{"rope_base": 10000.0, "qk_norm": false, "attn_scale": 0.125}
Each number is 500 + 40 x the weight over its row's rms, rounded and kept within 0 to 999. Layers, rows and columns count from 0. Numbers have three digits each. The size before them is the row's rms in percent of the matrix's.

# layer 3 attention output, 448x448, rms 0.255, rows 125-368, columns 392-447
099:441562452505474461476502488404398397415508535396498452439447390530464559516520503540531587498470607474473522472543458528561470469535516464581564451512517545434506595508
099:544565464564486484436491460505484571560458546485488523523547510573457494504501540436537494607573529562532464599481516433513504435576477451489599486462456541509529530406
096:608581472551472529547532465542410531583602461485495527537568481485534543489438484535511433541528554456477508484488443493383572489378488507460426485486491461559510601535
088:505510453535461455531473494487464481537567577505551532504543412504457416491517526517593518483490474457429495448548505460493502527505487520535542438448467547523473538512
095:485505459491522576505557512475492516530492499475415433518456541486487493466559483483552536578571608520509438515628548492468542500592497541486468494463427538505433451488
098:531471529538506458523438517511488462460543554546478526451450449475539572465435490644541634567521526481482498572477440534420547539564447491492461565426516486613447502503
107:535518522451506446436481542472584478492480384523554524496576553497574495507586450476404549469423465485486499498544483527529496453489473457428393592545479536471474507393
097:555496442484513528494525468471538546515410472510511378503453529517534499494396570527484497514410471451427392429504493547561481565495464492463498576454395521437495517610
099:445453419492606490523514532536503582517505527424464473533397499519494516417435503441536569557535459526480440397457460478468544535478489599482406520429478500457558426501
096:481460519469513556474472498501435506517466439566524552477435526469555484511566500483438507474514539548502508596461526513496455532573534465564453344497471487491497597484
101:445582465382477563460464449497495481517462448435492561500487420499464467463441623562441482479532514477513549482510552459535467420542524468512419475588495460541496544571
100:434484595485463473492456446467410476496600521375537518458466483522603484492528453494534446495395518456484430470442518493526529516485544453549539544411476505542542481551
097:511456470454398526469393531507461522526496487553575500462519484429495619536545465442453466557493547499478493523557479486537500481440466527552547523505431409529477537565
098:448406518550496535480488523504447575476407471522506514480522466483522465395478557499593550532576417594608387500515554457589543550584563504544464480517464477515432424515
093:518532477518466478490415457559545445534450464606506497496481593460589450536516508530507479435460574540451555433545455515484579532526512469529466560554461482489460505426
110:522444462439499507445510424494422418543520494435506436473502427527572498520445519502472536515467467478374502526563354533501486400455588520457521590468519446455512530584
093:528472428510430485540550545519506411544495515590417487498480506495511517509496573513487534382498535441423531496450494556455585498540430430452434481526541515427501512534
100:516461512517467521489511503536484480551506541350480491528440492495487541651519491499478519470529550517486512506555517601468495514483533476467606536463460456460520527461
092:485451528597486541530460459528566450503523437530463501529577572476540495611528541514462550547538526460496488505576535541583443487493482449549459513439528422593477518469
099:483600538486533557473400487523437429490445503522501600468509530509506544456455491480422434518435591477470519503410535453499532608476498510486564521430446465396496601411
095:525552559551567561525487548396502463498440501470491473518491462512491526453408479473521375518470487553397507513515478430562459499476517499400456502497511478583545422411
107:488503534458555478499510487648514445550585453533555417567559522448430403505527508518493478528506492614462483489489522442485488467496524497426594450473424529538460543486
094:525457471516482446517472451462499439492448481562507572531517499480514517510500511529538423652541498366481488394497437511449496439476455571491572434548549473458431483515
094:568448533461458521496521512483463437485473505517499520554471469507470527469526464486561565609439536531425518476567527475506515554523550494389479459460491504498470457475
110:433423532486555522594436526485539477398478440424480442474472631466542531491464428509490505491498529512462492438512509414433515501447578384460477512461494512471473473466
105:584435412534518499448452487543525522498505532503471569555402512550551482452563506471497565471534526455539557609473481547498539409488423506567480490510485575460547477530
099:503469458526536583443519491471436473466403536535581554507519459500473513526554476493432488510484394511461495553450431504542558525544458514478624459603487534456524356501
102:482497565504545542496454441476511426373541606456504592516384471507537414508506525573413491546581434513527509475514545508537465504520379532552503428435474440561403465520
102:549455538419490475483504543481526530462490472481515521519454475593404516527445495605524531459456534536498446510514588528626521542512577361504532543511583538509451506510
100:444550479503548546498466524469480545445524479571491554543515566416536523536468518585544536486533466507475506487494449522581401507574540503491510426517474484458536465472
103:445573444561508499437524492494503531570386548570465487407469551453480466495456567485393555446506469450441474574488435481526449442418542371567584513618469498521538444489
104:508454468531547437414500468467477509482536514475473485484547591572473491458541547515489489507497497538609540487508506464485513570535440477490537540550475487443524485573
104:471468448521508475453550492466451579517517499553463504520497541472627567514607540505457499432510468499474548523567594404468628452505451563494456418500517619411494482482
101:463624490474489458516532482545456473495492541538417468480442500496564509535415583466456475462499569533505446519521506441537501435581562534553487532513515547497519406487
096:417511479574525379579522473444531457474464507499490586461511449432557508499450516592493444466460535430428548512581527468559556481543450510507567456519576439483504525513
100:547476562581385484490505544503521394518549410500502465448498548552543519474553574491563512573516483478514525518497500475479545452417552569610539483552602511579438508501
102:574428499515447552546619475470528533522541526496482511497547495479499457441430629537491487489545563502473484488546543498513451386541557454550462399475468492474472485436
096:513527460499481429478460487461536475469488459472527491451527464542500584534552529476468535391494529504569437555582589558537513447410520453445500464508518512489484484538
099:449409602529550541471533540506367549431501461450544495536432482468523420441524489504532532515514460569482452545470491547509516503598492479408504556525525452429467502598
107:583511457549441495457525601589447524541379531408596496494501590478431417502463601471579500581542474514408580452529512615555426455502473486473451489504531489506594562535
098:514527566476531503451503453493511502571460488538469494510567506503592390549456492561537451482401575478507415369493507509524523456480469567413408549445481499482558450432
101:563513459493511554538407420518575502422496516437408548535478446539383504528535456446453456481600472495464495484491493533579453426510471458445507496397427629564487535586
094:501560449530453515628559579513506527509522547572438466566417476571439478535503467529531455436594504491450514451515496574516499479505352493423484426455431514472502456509
103:479572486489461503521427476480471491437467475467554446548563477563525516474531596623596570561474463471621412448453547524480488488545525468522535508513487543448467453551
121:518484385512472561573606465570583541535464380458467538544512531508488563490358396446496370505563480542567463489469543568498545510414448476537511533453606489545504500524
097:444462490463526499538585467503547437551605523569555536498658461445491486524516493451565523547340494535601489433473497437491467522499497457487458549456431380550455482547
098:462467501409482474445506470506477483563457599427477453513494596540499505519543451513441448567528497494589504466488560433542484482491441504524504459491464417522525526563
099:563490425533503455460430559486462425477537497579557497483463330566442576492554527423544428573463441512470551481531560448554425524586503507505487496449490448451550490464
102:596525496507532544506529501481509543644502453518519534602382561448458460490516454490510442564534471457500521481467472555553489557557502611494526538530552568512500477516
101:468558612555464488496542547419443494485566489436501513478471498499440515509550534422467479486526520476477547497578607591504511447468558538467525481472436474511443543499
096:459516431456486533576467452448526486511497545432543490508395525428516509507452604454436435477452438496474561442467522452517386447548526475455541488492425521490434493455
104:475483544444428438461484494437478499502385492446549550460533487531440475444441461512458516582520515450555456522414425487510486429497565595565547502469525505478578439420
104:572472479519546496505528548448468561536483513527503501541502604413496539456451444552464493483441433436511560479547521598493565524545405381542391509576566456598498377495
101:478555457453509474499539504481528578482496590555545531510548502507450489389491480423586441419492414455474508496574542440632416486594459516550580566510531525468479484482
100:446519521500553465502536541530545418596478495488456470449461454536530490473509526470515542507529500579428495498496458469555596531542459522525396449525481530480439509610
104:547481520513419479525540509436482516440512555414473489498481500489447488510492530527578498460437550561486405485500507485440539506520546513580576524499491460452470511581
101:573560499472478539528579503514540453531538514529512571535492543542470581485514473483488484513481514486438441357566523510531456464513448398564598418459530518394520521472
098:552542474539413536521498482492441584427452528481514518471417448419473533479540541509524520472506439542498431476540530528539479551478438440426439496563534517480486557476
099:475553497438477476558589489473579421552372597436521480598534518566523583567426556497523601421461504559446507517447425479544493458399580528448505607501528515585469549508
099:431444453515532580477507441544437371521551468538468542502515531472548580517404481538564507586480459547573486538554472494500510431525475474516453557535551561446533440558
151:561475498505576459537522481569476484525531523502471493473530497477490502521552507465514527488518504447532517506540531508518481451525533496483505546508431536488491471522
095:554487454460592509524577516524594533388491566436560490454467512476427430425553557515359511515492533519484520494444447492416570417631434490418494504472492519542500508495
101:530566562467398389517486550477499485448446442490503529525383484389538442519542476418481586524456457516557440482464417449558482459454549418509511447537442446531460512411
105:470516524544460571395546508544555496499552496435498567476465557504490494521497629572510507551523488438510543474493506546510504525535448516436363569669454450427490493483
109:420519499478356469436624502440412521484671473508469469531527503466484452442502471487548543594498605572500524522483570440494496526553562515483454575494538549497473558462
095:466472502460517473484456566573479552548550568553538508508409536481537458431493599407399405518555514464568486470555442458499427505425557444454519546455581423541482459496
106:611497570522544494541509472452590512559542427453525549486484505464443488587574594551540529439441452605506482453449495577505495511420478531490467449533504505482538430439
094:490586571483395506461491505571513496513523569498463521618469535511464448454505579519544584549469492513459576492537473496502471450506477452498499456538548510528539505510
098:513636511433522562513527478454465457466534405472501496464434468480507492519545573513496501526476480459484536544448553515452528465536467477470480441443528428530500578539
097:426513495444475521484413550565513465484534503472430418414490536529484558466449481461362501510414426558524425531577447514491543470487417502501458520583471456511511461477
096:536481554551479477489545503522532460584444495459469495504427499504555448444488546523509490512514519463490555485470483500529451390549512468436446501501544495499395424453
101:483506526487406479609543420613561446505487484559574469454572488581449455523499471525486461519588425484497458598551490457531469413545439432485560514539458448502573510530
094:473566532542447529499522502539485555552382497608484474485534472456479433606511495526543553524538574476585460507429541480497490495473437445495523495531505478496511552478
093:490380505377401492471496490462444455620478480494539514570460432518531461506499483461497469525437496550591471507523462540571517474488516468471460490471513450489518494487
097:470506532614568464542492496507527483468532525485508512468454391550500493483493536459454515527528476463475466521472470460490554478437508477483463474509541493488555537506
100:496399499486477499482618600601526493451521514451437482614489428557527522417634554417486432533514521442594500520487446560524501374489530544528435524545467501538476538498
105:506510505533627539468509514491520552430607479601416536498513509499496501467469581514471444601513523586532515481547460519474547460467457449435506526488450437478533550561
096:544479499521604558470550500483488483493530481538409459453479470535474481429544536560509470499529497561552434497481521515485577424593456566515518452536531541479440506423
087:553523471499440563486548529562420402464473507506544438493480457481520511495561525526580502579507470550443467540598554489564478575462529491530494532494514449441444519509
102:486548533515520571528567450453483496505488412519370471422498424414492459462514517524530453486467498486469524544512566525533549429533497514564445489485608401638529435522
094:538459418542451542557467575472468525524536460555489518463619489516498517474510388508486460478452542500525514541535492434455454580525554511505500556460506478529531497547
094:638538495497451464568438444448500481549433534477495456498485502514470506567646530464484472452562498472415544530535503439410512329513437457441477483599466524485528517526
097:477574533419538573554465380373475525484534548573563530440542490484550540528425591505537532531553469443470475472483499398533569539468410486574476489501447446468477459457
092:456520407539487499484455557457523511521507469459528447501483479453480529531524517515544366498507491567479426496542355485494442489471437608443549513511504558532501451497
094:522483414503413532519517528522429506554499442528519544500487517464408479509528537538487575557507516649595509474429440510536489543480511506546484506538518450496510608569
094:449537560461515508576449505562418600503444526423487561544457521440498496478485437502503564414422498621535474494470464501508421494494476489600442521487443485469545500501
088:517452606515475592519423585447413473524579547458473449453458512565471444495516502517426462570435486517517445571500480593479502484476493571460486483489561495545495438413
098:558457525510427495479506585631526433522423557477498537606538513517453465489548556546516506517464601548536429534475456532473509553486542491527492508542507494478591476497
103:569410479488523467418467508474507549458516500527481522511533476541529476435531508537527426548495498497527453559498451502533493571532502501520460503592574518536494506485
095:550491418456464454465512516501416484475508483491604523433508501513498541544538476497458440468516434430509490498453550510412453473553592512511573610536511476509561463476
096:551424545512531635481494517517501529458486482407476537528521512541481467458469505549509457478529519468526572507558569552460537475414496475398403476578560536532535519461
097:563592491447600401463521535527563459462521479480461426571552449476570557583483481510526458566535567533429502464599474437519552557469476543562512575544462580478572493536
102:392519467533463438477532515524467480561466503498557466484382436502510492567587558488529377462451523510555488504531466470477491540503411543504566435430481490560476460515
104:492437541492422544465466500534502519484532471568501513460498513517489482550518427556538433476461445576560500564461565558461437449504537436573539524450521528410572473657
112:491501529488481538608517469449531537458488519581437477484507562646597468466475532518567473565559508544510507457528518482421420554502534612468418552481389490528482509422
105:546586517523525503599465428423450505436495517552604511554481439485537511467483483497503389470544483495459554436454466484476538515494445512431474470502536519460579484580
100:514489468491477605549592462581497516529469458487511540529434510467461440539443498494536405537502522565556557569512487630480461460477541450543432532528485522491451529479
095:500518510436445440464572465510547509430468493503550537471359479487504442429509434419501492504445456527515510436523422535502438473532543484588533452479470573497515548501
106:439441581455482500509478526491523533468515606474476464476471516534412400500465493532494565514535531451495460501533561460457647482485489467464569459462425541511525462519
099:430452501602433506480509480498592474487578459570522483483490485438556516416473526449624444546445525468418442480470512527557542475514500513516518504492446423579572474569
100:440474495477442420597473481487484552562519582432492520503540542487505581399513493581507531535591493550511536509473452566493460568458540524480515549492555533583518465508
090:485491510441473561441483517472516508559506495512518463500506528441537424522482491548461480557488528471507540522506465507531564484434500500595539450504447565535469455493
099:439445491500579497499491463530408483522533543463489470536487512596461587481518503444572474500458588554410543510474527462491393428522551566541527480438482465527444506466
095:481479425523507454501606549535544482565520397539478524503422453543478506436524437510543571508541445461456443544432541469510477506458493530506536469431388468516446521522
094:573571565524461484570536549521435487519538448553479458563451460537538539464415392514537441472483446503538496526497475510491497586458583535471508480466451519483454415544
093:549458477472481534567456443515532485485491480506408399504567461530501423473562535430520496509433505484494485417428548506459544498432478505550452555554519462501438520551
101:478527490516429456489445541422463470525552402523492499490491595507513613610524577569504550467484388523453440527542452450499545524527530521470449388500515525476604490566
104:411471553563570496532500567546378471416474529527493457462419437572438457576557441450511544555585493530483404501458384459535478438532458458531504530490467594502510573582
105:518406464469496572562421542526453560351483510482436490561502557516506499545551459576504529532435527474466480513486527482509513379494471470573474545487518506495543572463
112:493453518492562545479488446561446569534491529555425459537548533548517489534569458513459501581479394484535419517566442445524429413497597454574475440449482513552468482547
112:506579442542488499528532486522518524565563435519484471516515513501506420602456445458464564518571485542583554559453548453443470570656530483489439451558516365517536456487
092:401600433471571481502495547530494559532509510454489431485460559554570464521548491521496542513466463484548477434633530517457492561526568533581560494513463596556422495530
104:375480493583490539413551502564428504459448506489621571482507499506506441502501553468600415543541474535496496405454515498532475499508443607529501467597492406500524503561
100:466437519473567490445491501483517583559464435567512525456577541588474438451535565443475507554572483528550533509556573520519438505472458541413443554594507512460550578481
098:517456543536537596422447535480467516501509477512602514599609519535415585575403538477453525500546523520571532467506512450491505438451495545483457513519540503430505425456
099:453526470398380468447523479493492619452471501510477386529529518454501466573476560483501590448415456546439469633438524485528577512451497568509566469496506520489540561485
092:571435449503533514453509499477499495519488495576515441452543429444464476591478468418475449492510559560515482533479457467499486551469445474539529536552488504475532528531
103:577434433546540448476585498550484494506572460528405445513514542537558567433416559513548493465524505451500550456556526458547515476565469537502513404548545401474519385435
099:575482533519457578484468464457485483464552602473564493464531459538471551454452474549434491515526453407455588488566513558447541420444442494502574529520537533546456537508
100:501529466472489517427475490492544498408436497491496502483454477513528472504566554468571479468600544524497517485460572525563448577528565504538415462531536472567501473533
100:511472492530464591492520472475459508502492494491448529478521510457542546572578513488611570482495483483530526572585506432451476570559520552444492507561489464531522518541
102:449440489498516448564427557544493506431516509470547469482426549470519513442514452495465449523483461563416456474573523595480547576624417490602449603542418432534483539497
093:404452512430495548538516482572536462512544352468406486575447561503554536559384563567497582492502473443423545543551478565445468446483471452539496503449543499527503467462
096:470451517485471503425571483490431400485555500508554486492414541456541559517518420524430448497505566467498535572387485543498506514591445500589504514557501507505462478536
090:514497591447517498587497538538467530512506506501519488477532490434486543528486490491525492468456416522516465542611453570514496444594542466494502452558577476598533447485
103:430494495504517482376468578516501507465429580443483564499531439597510527526481354598503518497579500539549497500553556486469501580573458501534549490515493472508480430464
099:565510530558507440477548444465496513518537466524549508524462495496552470480506565492367534518451433464602492495465492437470531495602531476574505612470505541485533442517
097:545475473441529511490550542480502589527517479554560513494481563513541490477454466597484465525465542497465586514452479451564560486533594471465492524534545601564558458508
100:505429466470527535549449533545463534545490445517462587564526489484486542478560514495499452461436526487462395515549491542552579587559493564413371479529491473501517480525
095:474570440470408513467528413497540520574425612478599458504502511492472557524509545537476444428410509508548445494519544513529455494496515467518471428462390525542535471518
102:453545494575447439505448486568398570592426545553525505578448514491472536461458499463486488489455487510512530568465421447503536514533524465555596549498493475523525479517
099:498499490545396449533511470556559494544483525514444453473535496654505529481521432424504474540408587531551498421515454614519481583503515492510636388453479489544478548444
092:594467500509407502530483562520556453500551511595481479539487492510453513454603499480516599469558507429486421482519569495432576485485393529478550565462539408460429457497
112:507434429404445459505480514418470510540561464589551435527539468464472529516568526382488471471546537609396523537546467529507514471501439497525529487482470440535494532485
093:514457519507436492558557582535511418526572446443430439519543447588405453397472573542514504480500546412562527433444435541484504574454572465485448569518552532508604486472
094:471449515500443552526568527486452516475515508505587500567441475496487559450459479628522480481476519542488456532500552517505494478498542569432475408474555430498538524528
102:407446463462472543467563473549476493479503514625592547468521464427459542498427498517499470547435500475477528516553556458429544547485512485560521542478446483555481453538
089:495464466524359515503512436472436462495498576535483478492487443586473447503461499525434498501572485511484599452509505428536517476522479508492490505493555475445474555459
105:471532450474388498523485533485497558438433361540499593497483553478542525555437407399453514473455489511564453438460531536513507447519539498509512485415483400534473525501
099:507539452497471528492492469468531516512523542565546551536549505561495506563597409556539576503470418436491531452522520588505527447493534474585436563435499458585494562477
098:521513493501537504494552516440399479585503469481498456517520523484538517521468527496556538513548513514440510511580519563549589536554564345420402525562626477494412558571
100:573526419526533410444566462413449529536520512465492473495528457559546579583568616453485468450552575492550551457525464438477517499470544372430441508534539483444547583502
096:513432481443475468429419481506445504554484523477514501544484504439491469493497574493466547530499522592477537466539532470580494521562391472549483481586483455492401431493
107:473559473542408546509518544454461518478484475534471510419534466416559475473559421479506351481458575455539567432401537503435465433491519623491540519611427470487450507536
106:508557506434466452443494505546471438521444382520544496511561486416462457479436561687436602451445461517468519493484560477580397543461448557507510518560491524503561411485
102:480504561532424410527449437515505504549609388487464526476522503561515485579549464406490561601508415461504410450484404468500423534545458484491411484587524500533416490550
099:493460463457436483504523495538428542456507604583431424538528507483529554458510513482493451494551559554515427429455590510597493517414503548553497491435458553511420495542
112:444565423522433476499512516548495505404487485551424543448494523549571530416389520525511479527553596513548569541464432544532512403538509501489402526492679510535509529514
108:475401456548489412472412520445448532518547511514519469436428541474449494494498575579443448464572408462540544535506555444485444492487532540497460415474546464551529521504
095:518444501565520413493582426612521571544508487581539526492445509461443475431455588528475534579500523473482458498557552574561517510456487461536413441432564519495427450507
099:513556474508444496485543498518522502531513421397447551469478536533472387474466419556479537505440451494472524448519596499575460498487548536446480507438431391479531536531
105:476489461561495594559511505496506485468491592531529496467494474541450593522485530426479484471470484503390527435423465519566448502446477519519483446459637497418541502550
099:498511444538453587511467465560464532509549492475503503457560440451466470409459552448525471528507362619531556484471517438536567549467511411513424544526477549509492505468
095:480520534549423540456584548534502507472507577409493455542488446516519449468480510484485470446501493494434490423431490422508437482481529444490656575477540447534505523487
106:514451428480619486522606399585543498538546516507405556440460461498528537423499502482401584531523482409422523498386484512520537549503513547522421532492549488503354467481
109:360442506527538554475498481483515608506513504488575481505574545482478492414606520534512497450458516510534484560531484496458385450465448512465533504480494445484487555466
096:542407509488466518450478511517522448540437505431469485527451497496455482509608519556563484533487489520555509465551558463586429441507509512428517412465442590499454451500
101:476469538416527476517521550446511463504457417455478545470526580448604531545540600519523477425513497492477451428495508503497543495525520425411545446515477428534535513480
114:350557459509543503495492486567492480467501481508540451506421492459555548566443442477502503559415461643489467568433491547517512472477425504479506495432497495517528467552
103:559404584429413442544482536562580432444441460518573488471452452513393472525475455486431454449549482469531447586500514487451496499458541460499411532486430459566538440570
110:549480509537346517556443509595525452501436518411621471476575505470410476528493469539493549600434435546493437432464440485576540464481499425593549517456510498643448453457
101:509556571475480491525508489518512598505500497409592512578462573441450519508546528452473536545519577524401501490505551457477519522496486537468513525611492469547461400605
098:490554549459580512448497502562440527458546576469441521502400567481501501474648583394465538469506496530534450515492499512457478522509530482428537403486484518520536533544
104:493546507546550542507575414482646549466469474482531493489446477531530478473425472488434526460559431424565428639594634437441470557522497472525506583426441540444502535563
104:515445464479476559493392615430459427477520515591416575448497497485594497524517533613463552492490503490480552536431516464589537535428530567544507468613560517563582578516
097:502389526540487439458516488488446495495453515587542454503494475538508484565480537439518437500499427484504424469587519507457502519366538535503548344523529503450464455487
102:527520418445556517455432551493464440506391423551456507499513518478458468586601432493605427507473436572486481451499392472552462529503502511495542502534437571524499541488
109:582573392487493531555486481520583526520394455565515493533515539453445456441548468470591442547517498471483423572501483493485494529466542578483515520482492514486473422444
096:554540416499438494427473499459504401561497409430414469540398480448450444476522450542502549471538520561464524452560508560498480476507516495498567517487439486526428471500
100:454508517601468437548523430420435486549495549487508528428477435482525529505461476493479445497507404540488470442446528424555504618430463527583552457478490633497472569531
099:526551564465596506488457507451474491492479529509462338530498388491537478417487499535525554510495463507518435414539411522575522401494541451490500439453489551495428530550
103:540487504464496517426420394525538475571589555526532410536447405470449461539485486534458532463499458544474504522601537503557552478499556562455455459507598478527494465477
101:549529467525477450521401449488434502418392485460541545498501515561421536552483516514489439461416501530574471573453510533491460480517495562435551557523412485486526520530
101:416511483481516499537458542570463546474530460532579503494486483429527554486503451461513525505541439484540505488468547512663548527483550566636551540366455461578507502528
111:540521540399555441489590488607533477509552505521403581528472622462401444501506562584485454586426477485511439474542552459538514518545425577446462551487512508534510568498
105:493512525398447524539432474491536541407547496476542545477500436475507528534420541541500500492482468445536471535515473542534531509502521590476496381509497397447412544495
100:489471398532505540504468483551556466498525527486514526407442535435584558515580545417498475531412493549410450482505515506465505466559501466443490512558488479468452492501
104:517562534527595446459382452544466537544488552515593513388467497494494479490500487436468394534464441552586496427533444492519569437541520552464429449503463400578493419501
101:622531447464529506464466444519474552457515501507503487494482453474543480486538508430484411546473484453456509445477583406550584425492425503448519439461444517604544533541
099:495504444532414496513491469569517441477542506544502476566457540467474450451507496510573513449462479467530453492529509515572392547490498407539406580506445549581506421496
096:438522529482500543552498475522532518564470489510541547477477515576546500488453482466463560484520541568448425418536517536522468505527477484480461485558539527476445560513
090:560485499536436470555502535471528476499468456485408460543412433552483475530558567486493437481488564544497485492570486428484547448419455478550510483479540528474430436504
099:536535516499518428542522531551451613443525578415419428523446453549598488454414459502451550513523539421476494516501511448439407496587544474490458501540505581504405479523
111:441496404467480546529508508493528513449543545536432612471494461498459495498453542498417569440525503579494583530559444592490440530427446500510523466465488502525500454481
098:516472508410415443542535506439447540517498508451525561513485543529497494555502434459499464419471466456496469506530472530541595537505427521468465495536487474456542434529
103:474533481568545509504542444449528551456508453432510463554529484444581512420460489508453425445545416532442465531517428540541401433515547547474492542419410547565501448463
091:479353524558442559495544500508570464598483517472454516518484509465467462494433453528506437555549483580479468521529432481519609510507507445515488462600505458513513508535
095:520566461443506462532504536543461496431496466522547441490419515569492526482520473507514531573448479496498547551545460409507599438588501507498493428477465447568445477425
106:556485510612375530451501492456414464540550441506447433467584514587362451501537509463520568422450450564496527453554577413500517517462515419535438554427486471526550540475
098:538492529465530571535521485577379464483582563516632438582475509550486520512438509493472422443463435509546550469547474460549435461500448450463460485475560501508455502485
106:480450475583472588487570499515498516495485494595475495552466508591490545427498545572422624436500453400480544508483426483482515436540476588425488515448507453593534618527
101:492484534480508496526412498485505539520464556463579538441468520495460460545442592533459454465499549516403442486429458470450559568486507499506568511561484488531506576525
097:501439403572422399500466583533509586503411512456519473377518489524480541465552467523577550480472402460437506436456496521495500483481540508543450463470502448500441543516
097:501559561493565355415580429471528508555604584510507526582492486586480566487428541474552518495453486522412492490499582528511515438435508528588412492565438411529465470608
094:515427504503432552405385452470528550533462492478453476514543517511545527615418532461534483453435582408512535562507539521508493519578475387475517520479550519590492595422
102:484505500494584452496493522536508574547459528628481442476491503493371539582522505373444557545431595466479479592434499570497481551469508554571499475449489500470504493480
093:508579445517448557508530526487541457438431531430510481467565538446523447412460452516502511523527504539495474563559467474574577541584512504489492462441506474458510552458
104:479522516488526607418495480477493480508416446555439496545438535527559373435449537494466580516512380528503428447493541504485514553434481528550526498497563557498472533440
105:505423439483546483546533502462484512526467460443544439533505538451538572552554531547540539492511480463524499472525465518513540471493522432396386497521462467498431457520
097:549538434495475529544540430366560539571442528522549419524519491446494498462458460466562452505429481477450497484555494418489486456488454539479485493458492520550505588576
092:576543480474390459512474522547493540478485446591517416521459509384422493512450487517526443477530413487511435518535569475560455521533471585486547473445529529582424523470
094:484540551528515505441515507415524472387509531458518475465508488578469515482494429491498441578504443513513453555528571498447475438535513494528484582557431503502474493461
102:471569466508511524523553518485538488513510499407446544490494566465381412568571487476393542450459499400468533621428478558494523540543555474475512537563519556487585493438
095:460503427510447576443553446579506532504536579395559537524499463564500472530445485446556520523545505526499555542464520560514441530437501452485433429469500505471473528557
100:465597370496510483456441450503527544550397499539513539507470543438484558481451509567496500477469548523501411438495487554549481531447533432471442509492481580580445517467
108:474544456486518505488584416488417473489528567464562529483478528584477538459502483552511582437488479386482491504470531521479553561510396445518441491516422539578561542472
097:443607485553490489470478448378500465527580495509494537447543558526536506402534569464449319535475503481485470472447464499462499585487449466461496581592520489480521551554
099:503458519514480442574471515534460447491551484527420554476409464528455512578571460486493456498471456523516474490536532448444486454591557486462480546372436555509503542479
101:542501466496504516465420519543479506561607405458500548508545496562517480533484551465457476541598504492478523483484536503538524471490522508513349420567515533540402458497
097:514497528494442588513484400472493543473441471514488473516494442537579459521442507476456469535572553566447480468497428542547482498569494457558544635573485565466431468478
105:479496598496414431494562543528462453547431535545530480541531510454509482487533544368478541485542493514503505507558511605497465517601562479520507451590441582514459546486
098:578569415494516425520564476568419522508504467457439567429466443492500515440496552548581528560479464426379478473460488493583554577535589516533542541547538455583544504493
099:546392553545484470440530459479511482461435463575455566557574451438499540544461393513516440544442426516585495428488457460428468426403528527566448542537521493523425447531
105:436516419547491604402526515464531608536467544595479528550550491526442456494486515515508562426497487495480514424545503477496447485452466479448531432512496480552542565500
102:510497399435420536527500444488440545489569516538496522430397444476488510565515571541439454486520451453593496440559469551582551436457459506591495504551444516474440575414
105:491480452444458394507477515546485518583512463480450580615454493526560526526476522561407500467534526392465444457531499536572432530502547445390464457560435528522498481537
093:407478581430393413616502507436492548454474463452605466439516467558409498462452426528558466451517464466389508595508535514513493591521449558533497503563438523538458477448
097:489491457584484477539512566349502513549494475561471574525533544497441486441462550531542524499501555504546480481516420522509517466476488477552418545520552445529489443505
099:572473492501551496522581540560543459587547479529455550559536555573410491553504544514484500527531509497386488485505548439498529478468533513545485485500533428465569437531
093:524436432508483509439448424473532637453475528414521422518491441495525440395514510551485526508493536502478521485484512543477513487476506505538540499518582571468445504514
091:555508505545443434482416477421441541484526564485549428425477508532527442509408518556472469533529493461526484461511456448474483452486488554601520502471456462445467504468
097:465420499495540532439530445393487516500539404457449570530460536557451504464528424498373486570552403595492524497424539519433449490488512558488468458509492503515525521450
108:393517442469474453559508596562549597478468547478516451492493444439547497466511443447486551538580567526469543521536533504513378601563462421481526508644474553445576528513
098:508478515501530618531444448553417511412669515462522453454468463484461526493500460501421430520596487507520592593468479476622516507492499463534499526392524453451502477433
097:566521435485485592548448517510517474480447563521501489499499467508520529514535529509475583534545552423542582450459480536453463531503527432466541545403450437471527486532
104:535583490434558513518449505443518495489590485482465563420467492536589511580538454561512489606476491569472479555474525466473475600526497382447519515410503541539471484490
099:505568437470440506454508517540523532498512520549510412564442528490457466517552523488485418495476497556598540549538500469511614497457527537557487550469497507408525460458
097:527488448581491570507413567419535508548503497515507454506478498494520525531488475601518491541501477412540618504530554469472592363486447471440527513414544475506489542542
094:544557486429501483520472435477486500578473564433577580529533540516471513523518567516447489508495455468557495546476485491588471503469441475571399427426493444535612553487
099:510542472505500470454453448341561425484517514462444482428470523516696414448563471503496550450441534525456495538536471485517441548464487529503515490598498572527535463598
097:469503512401469542520499456450507494447510562519529417534473573590482455545447455383503500485579468470472466509482433500490518574551579459492446460530487527552507572444
098:449544446489485490550455390507497567548491451483479557508509423527522483558490481483627468495531540485491478460486480520447555529502407472454440543516575565572455618446
100:489553564553481400436372473479526507560482523511467568563478549526480494500446431502527569485523504547399584542456391563481522543530517525502499451453483350552585441565
110:457544520404615473555438505465586420560568509588492630453517415500461415509490578538439560551540563468527488473461530464505565477490520456414457520557529446534462494592
095:562522510493462543540534510477488499515519464453489396494651517546491474445519479505502412555558519392570494557501447520484430475450529527563493424548555512451603480511
097:502476415559556500543487499552497499511541554360450512582537438475549506498556413438565527450526446517447590522472496418509472498531475518467504525548500450450460557515
109:414490565473439475587537475602534494443541419525502554457532526499564554476529461345474475509467475556464494568517489516537445496515472520308513491509474565428518471601
093:442568547448516452534507545535469489374443517527462523530515529618583523471480559415523567525415489531596556439501513364501559583549500436460465526528501507558450563516
104:530458551583510455532409499548534507518498510528584459496514491477470531511377511479422428491554497497468405541459612560491478508491485539511546481585533472464530497525
104:597481571580471428548498543503547477434575520424517457492551593452629523402550534529429545533494518488440491607510503473611508531485518473528567493491525518547527500483
102:434505530534523543520460440519552509503447488511530515556488489557423494393468521434611478563451452457537444555435494495544508454405503456486539522427504488511535459539
096:658618473488466481582469487475565535478520627500591533523510451430473554461509567495605395516499516490549546522500463570487454488446454527531523478496402509567489488510
097:424567579551513495534533433547469500519527552551496430507534445507442554427461455617466447479462526462426577505521541493493567579536511469496543423599527460523530442491
096:518453505425450504469494535520377488572487452498571459432500574533514566473429572514564432516507522431566558522526469523487396460501433516452562486392548568494545467539